Weights of a small transformer language model.
Architecture: RMSNorm before each block, rotary positions.
Training: a variant of SOAP for these matrices, 5952 steps.
Each number is 128 + 32 x the weight over its row's rms, rounded and kept within 0 to 255. Layers, rows and columns count from 0. Numbers have three digits each. The size before them is the row's rms in percent of the matrix's.

# layer 12 MLP up, 1536x768, rms 0.0899, rows 790-801, columns 576-767
101:118124122109113084112100098131104072118134112098094121168186135117152096120129138137090168167124086159072088150101114104153100134118079133126108121163121150140097121017115101147128125120132143090156147115142089092133185112072112049129070119136100145141117161095129177092125187097118049151220156072128064126155147173149119095122134093151128143053087085120158104155155125150161149142122095121140076127074092143138098125101154155118087065152119084095183106093071165116185162128100180101113165148160114143156130095164141103137104157159100142172094135095117114122111125130081142136
098:146162103107167108161135160130135132080095176131091147046098112121104104103151133113107110122133123203186213160077130154145122151132097124162144133180147098109085136133155161101133110109099109089124127138157123102143075126128141185145139122123131112148076083090142070150142128084124111165153106103100115108127179125084122130121115145122084176118155108118140144149131083079172109134128152173133066143126079167139126134134116151040120123159150181099075104088095134189136153088106154154107094162113152152088159112119154096154094167117115151118132155124135120193114107137095088085
095:132062115132065158124179167115110118126142059156127135136153079108177121141127115074084157104143113115127160163097151144168097164182168150139144088113144180101102105098084125087107119107088125104175205127110138130142154162174194196124161120138175127069054132140147128124110103128120140129186115142123142074106114126140119100110163138128072136128172132196108115152163056183151113147165137147119184106036149106125183130195180176147124116074148139109156085160122120036109113156127183136149071120082100138137106159099077106098173119104074106100198122124137113121116112134130187182
097:147078143199166172079135132099102115128146148127143089114122139131070121134140139121105138134114132155098119125190058047172103089092089109104081058139078117157084059212126126140091172092075113139153146052097162132086162147034157159128127154085118158160143192113176072129127087166164109171117098097171113126165103145139182110108120162119139130140102112112140179165101109126103138134137168120083124135157187153143100147109154116135113079145146178134088182124086096124088147073114174121141150181174100144106116102162174145120175177118177166122109130091109148066131165130150120144
098:171126129103198179150114089168153099106117116082163148094145095138132107103159147140068171160199114134109123136124103150132161157115155071137137134076098163141118153196127146155122103217152087158089149125156153107118159126151110123130203153177137129115120150093158098099144112179105097115125154078138081128105128130138110115105097165145118113090069161070050153120077126133141178132235132087127141134130109175099150121144171107098155114147114132102157141148089094139133110088059120228076079106125084060114113166135102138144107114102106145126033104148095123156168109135118160122
099:133196152096150034115136130152086156134151141175125115063140132142133151122095096185159111145070167139159164154103115128142127134118140105133178148149115105120129162064130132141128145125083087128145118086131172166098124165129173141119127094163115108160145195127075154167095147166151168124112161169130126115109085151104103092124092146115145072173129116134101132113102174105135095141095168112121109154104129152133155127115193124117166177089088200069113100172150115099100112161188136176190141084088138125116113130166123131113119158131158116096146110135136135141101116137159111148
100:095200152091166153105113089140165122144166055095111188090076072147116109138097100078112113184116138115125149145150185111130173124116189174184175118107124106173120142119142137140137096138148120077170172176132112124118082138103153143168147168181189083152123134150132091088181090129076124164119096167132099169121061164105118128130113062094124154096137081180137136122107141176134155110130135143123091158159137148152104100100122125167157098113078121172137153119102088091104103139118126140099137112122151120120137072090104070118099091073085113140147134197140143108081125160145150129
098:148081109173043084094158125126170089095096128112143131099102119141101118136151105120120098134091098128114139168113121121174172192156121109142108165152125131110142089075134133150141132130117117127128193070130192128168115155171132106137097122123127122175142122082115125152075097109098134137159154109162147073151140205123149141130112137122156158145086144125158095132107142006095124102180120118137150136082140085073100116110124094090111113081130111172114080112144139124111164188113152080092133122104104083126066151070107117150144178103182109120118103068153144148138137117154103102
096:109131110155113142134094147128156151144138094099103081089118060150113140117067141116128151112163114067114108105173174137130086116119114138121146131112140104173130115194086127115117114102102172102096128088149128121096139127096107168132151036100139137081119153070161099102151060104100132115123120148107137190127073137165112109126139104072139166108122177107102101140142087117186108118138133160169076116104079092068146092132145113031178131128176096120115198137101124151056135145158135104126089101088156106179083129134176133129094134105111067101121110114172125155152110137072144143
099:105079095135255139100094121106118118191146127146125120122079093151074133120045124035170086073127116126128161125150094088089140110108132144153103133072111122116143133138078123105125139109174153119185125143093124150150171139092146084129157174150121153169104128145166167141134116124122153107142121134127121103105149144146146043118128134143074152108147122129155092139178089091093112088137115102126154125145138077136100137162115179148076159106154112164114139145121152138115203177101116121157152090108102124185118129148122140120129096154129116117139179114153137129203094135119103134
111:117111140151138155188153139192090156139107089096098122121196057139085131166157140101101101086173090132125145107035109052128098165090122088144140088110152098128136109185140136129167103129129132145119051159146164136174081219146111135102115116138167106156096246130107134192172120139116112107139079106123061096120122137123127129167101101049106148137117098116169145089185136098130085119182131096118146094156143065105126189099170120141126104118070167134068091122180151112131130169113159113079159155107203115127162157119116128128098143142140153123131121078095163118124110162201167127
094:105178112190143209133155093114161136172201118170087123131153058143090122163117095111138109103106079158113166134149117154130129086109075120140143100091197148121124089079160069119092090125162042154135095110142111090116148136124140101154124147115121081155136202134158100151096102130117139099172118148138223109167175122107110110138142105102106091117083154091119095052132082073139132120151156116130126126126131140185139114113118115106158097208104121104165103120208229164130133148134125141110135080133116080177137073134146182143105076169191145140117136106168120198135150116093127118
# layer 12 MLP down (transposed), 1536x768, rms 0.102, rows 790-800, columns 576-767
099:082174061109134113153164089137118076139120137122152120168143197148130131094117063099122155131107132127169172126086171111126118170161154143110128154155129149116138119135140106151115070158116166124128108142193120121076131102140139139107153089131129128109121128100104150123131140195149094113073137159065131123132102090114137179130186136139141160116109107148169121204114159207138099108094163191065145131083074101134134088103168111125121080134174095119103120113099084199136138134117133108098120149069101143152091104120115142128165061138112115187139080100129103110100148120134139124
101:112132079109206148131138145132123134181142167125174119155136125128139181187094170082130149133169163077153109186101179096071175140102124146070161136141170116171144172110129122148093117147133123133153203142142143132166130127073120091135176080084151107113152113135140104190060165140183110104082099132071116091105171096122082161191166108136104163120114162105089074124115246121128137104106135106147091141174130080137158152130182103116119105119115131104112134175119081137119113083135160149179163088114162153084184046080113103125098203160084060125086132169106108145098121144115129059
094:075140123133152145123164155121095153142118172126177082129128120173140102086175124130164123092134172143129183148145086137120108108095120090149124103068178171168171119142164155129194073175144159132072132123096129101115068115149116160129106121134103102117189084152139122077206191104132088107145118109157135112113097150073134131173156111163113088112144118170118082161108099086139104129112083093120098164103119140175126100185126098154083123140134130135126115112123082163094163087214151163108104105177090080128139207121160127099118142136111114096096128139144125125130165077129140055
098:080105143119124103192130104128101172113147121100152163089157180152141116162121118124105155147076120185054091135123117178119120128124129143115165160167208121097183124123101167125070187062153091156184109086148216101148153085126148150170130125135047107116161107109109188123169053121113148130147121170183099125040114145106166149117106126155141064155163117111129119136136177091127096191115169122131086113163121133174084117150163149081145120174147097168153093176170170145102134131149129084146086175112133094077143103172084145074140054155186131175081110171144209112150168123054205141
095:107106169127120122142087118206175078135156162150122167114102167117129127154070157113152090131111210187127105126147174063120115093186119062143162117117104094172124176140143155149186165165106154120130144122125163098176225126151141151165159075159106188169124123142117140101153154139134087134133090164187096072135071174070129124066094160147125095096134131159092172167149126000153174146142151137200139152154147075121131163118176121131147119096148104129102098160104102175177168161053104174183142119095128158135149139068083113129109111105130114086114134113089140139116149159143117170
111:119160148138158127128140146134153124123112122063170130116167103084155132164134124131120186103176153143104120110146131140159097158085103162158113093071127187103098079143067143141161183159165140085101131151139167118186112128121098146124145115058143131146116111118122138097086131096137113131128126101157168140072118053115089108169083070106128097164155102079113116143111077142135107069171170129087173127128096122157120102097125101105089063164114139149114145144120129108155120078080113088137138190117194169110149085127083162210108140096106087200136173165083128189111174152100109107
098:138172138201096169158152098124147111150094117089117159097114068100151147102104091119149088140044108115131154171153137164156120106130103130120118124170134206116150134113125048108104160148127143122132126153139117154119131110169133113147116145079151116158132155136148171162173175087079132129144111116079125167162147143170153179158137028118149161154109088151142111157111164197153069087155109173099131136125171113117137108124141080096091176186146127182108087149065160198160118143131109084123046146150124163072087119139162088144112169143102120165126102108112139124147069127107106096
096:133149127178152146134160101182087145120165130218121127125169171118157096175064170128118160136148111111094100110141158149174087123109130182132079136115175124117132121152139133183143154152168148211113094168137064143141136117125098149103104119169134082139104119128092114158121124169168098033172124079110107133150104137112132174150180095103102161120095143085106135148156109102113110101080142090075098143156137199150047136175128163131217126162135147171127087152136172126105168143142106138085131106104132118127166101087067195129078147162158143135057110163135117141150142165126112073
102:182150176181134183133098083078164092094175102109045125160129121130150144104107083083113108134214128155158135155170126155125121167163175104149151144153138114137158129145115129154161190134150128144099154108139112092064143141091065130107152111107161136118139128098098130122097130113115134147177127115127073151110147134140110093111128145144140098164164124098143158123097110146091170078105129155100160116150121154179145122156050159064143095194146162105151139151142095076195097135108093115086142172159105139141091162135115179094146117136106137110077176081131124150122107090099194108
100:139168168110153092164104143114160166139056152208186159109101133147066136152099121138138125122132103164149130142135151169122127122109129160087080105090112151053126040102092196105156146161155136136179095137190107113158116159110145054184167150141125098135167165131155128139145099068070156115157147145109165143089095103062134161105130072146134084137153167104095122116123142020215139107109119163095162171080104111161101069120127151186123122148139073171098091131127193079169143124172116120128112154160087125139148076140137065140150139177131142121104127182153096146222166119111089136
095:121125109128065153134162084147116159143223113150155153108120077072135112087170135125083133158114160074126105121109122126132130124160135107100129125128091159135103165179156164102134108077138235121163132128089099119144118144161191146134147135185175062146121066152118095152147124173134159110122143137086158152156117067094086175067068116155163176134084140131096122150099096220099147147076139111117136057117134136136108108168098133184083122098098130103148137130086132133138157118126151168121139138225070122073069107083100141169121083146164156116112073121119139123123094148082149191
# layer 12 MLP gate, 1536x768, rms 0.0842, rows 791-801, columns 576-767
103:078112107129164099175082186134099067122118121133141070109121076200150167122152115134162114156174142114076172169074109164101118089185102166142154058095154164118098145108134128066159144089108176116097119101158083158057134177161058168133076156120130115081108088104121086102097119140120134132129090113096125105144107112141145130166162115100126207143131134041115079162179138098105120178092137182145115112155169155104098148172103115076123093137122093118100128082141102191131084118135137159104130114111122112139192118117126077096105138112101146134106115107158119109123177103104159098
097:178128107123100164196148165148154154098072104086094066115128110168140134157114114155089163146157082132133113193109089119151125117141106128087075099142146143051140117145158125128097110118100123108180117090157150153125195165085111176127143175116136146131133122198054101091128108211114147219146162104105095196119082169124168139147108147101172113153169139083085099107173152126087075061170170080148128150166148146130098109119093154166068100148154155093163149113158145117119122184128071167177121132111091122145088121103151131165163099099133087096115145112157121145137122066143135147
097:152122144141145180106155169113102126152166121095132129131077126149093103098134120142119117144080115144109078151148055114169120110085172053162137131139045139159048089142144094174125165128069145094133154110097140102074179115077134134138055096077135159095169132118158142132087154158134106103102098108119142156110139130154148124133132163133121131158083072098105183144117114123109106111178124151169125070124145112107129168129128094084089116111107185120167140145134129208104118110084158158103139223136168105119120134119155120177165103149133148111108156130100135107128159095095154138
098:148160067103114077100150158167124181092110139125153169155148111162140132170171088116117147162118101172211135146086068134105103136092132159112137159127071212147055213159124181100063173125142155119050124089127118157110140092100159100097143147128052120162197099105100114129143127101108130148154113137153129138213067075080146161104112148105182135080109168162116120178072167106188134132130173136128137168206132138110139108027141170100143146140155164149170114123093102127139100100169104110118189134136135111061129057090139121120089102150145134108149103089124119031138068126138184162
105:108148118158137164138118127135137154128088196059149105100142112089146198142101101154086167170168129153058133122126166161134168190090112117127143116100087125141100152042175161120110192121122173090119117107137127118173106087093154080099126078131093101101100125137095141106136119126132040160139144123156145160106143070096116091138117123089140134104126176119145180100145113175102142127148119129086127090114108119129110117132080087167145118128095178105089155177093136084128141141108122133137147134093190182106114127115051164195131137094128097210100113139144075154138140115124141128
101:104146053123120120140148105045112141150113112161097113164114238104109043137154104063128127132114171070114091189090117122132082175164130067152104142133140167165132189118117122094165174108176163139136139093123140132155159087105135101131114097086095070102122107132080121147123125185201157115164156109134100143172084131112145069090079161145094067125103135104170145156089067139109180131109101116152102094159075069153152148127122091143114092134068154139110100122147108164161075069109094119124121149134133114134116107102083153159176110116119134184086124094128143111156099112103148152
099:189128144127139121155161124151137075089149175071136172084146121134104159076177175104110066138113090143134120150107172057135167125088079112097155147145149144176158166136086108154132149163163194155109098073100141164098117150096099067090107101140154125138163172164180094131155096135198161147127222117114076089139164113100161147061139120146146174117118090162149151108197106121099121101120090122123067133092190125117138112078163159126171140119146103090076113188140146154164141168121194115100161133125105128132133133098129097119221119122107138106108173097136123128090133161120180094
099:144046163102089171157124110176119124137090132112067123159073113123146101103114098107112062132107129082130143142151131137084078162134178116169160084081098169120154188072166121136168126163115129150094097130122107164168110168148153117162101078148086152130129162196120123137118189144158138145102101098102113181114089096156121095144169145163114138112112094117093135107115090140098063141140145121116146163141130130168173168087069195131099125125093171122092102154162127116125136100116125150152046126063137108145201178160152123101133135060187091129119103118086119108138122109128040150
100:132075131090106114142141079105136143134171062119100178111151116123061096226135138111178153198181168132088136172126099107093090112105120188141067128079121122113124129078079102085115132071087161086150171117170148141119157188202137110178188149160121102200139149115079093145118171122115138162151146163144178151146096180141148135113111152095124177165181157115095098135078086139146096076098103121129129151047108143158112139135132094122030113112156067113136070140152158162130078155192153152108153141129142136129163128140161126131057120124145095183143129103124164127157115228158123098
103:082108126090136080153162117155128121135173085186119138167123107140132128113101109129172128063108109071124161173147095158016145115111187150184106098098130131079134060182107096114101169175110107102102087082173167084094084176155187136160128141101128128100133124123117082168140118098120142132136134141148153118138146105164162101134147109094151136156127153140109099143133116174122121105167164118191073140120136154136163136163111134124110109178089175112191068150099119118141073131096142128111154098149117120156164132092168118076110184168135108147137171118160093148142147094190118109
097:154134169082065168126092107134089152105137118109122136142135136129124132229141102140156102129084091146126116127099128143154134110074085120121136146091092123151091140144131169110094186201117098006169127106123016165118173124087150095083104168144133136113120126149144093156148081092140106120118096106142176148128193101183125092138090096139132109128124094185143131138112087147151133114085127132086087107165144110111091133106134133148138126167108152091151084129147124151077162101176166121105190155137158132141079159171104106114126131135126095181119101129145115099159127085140164104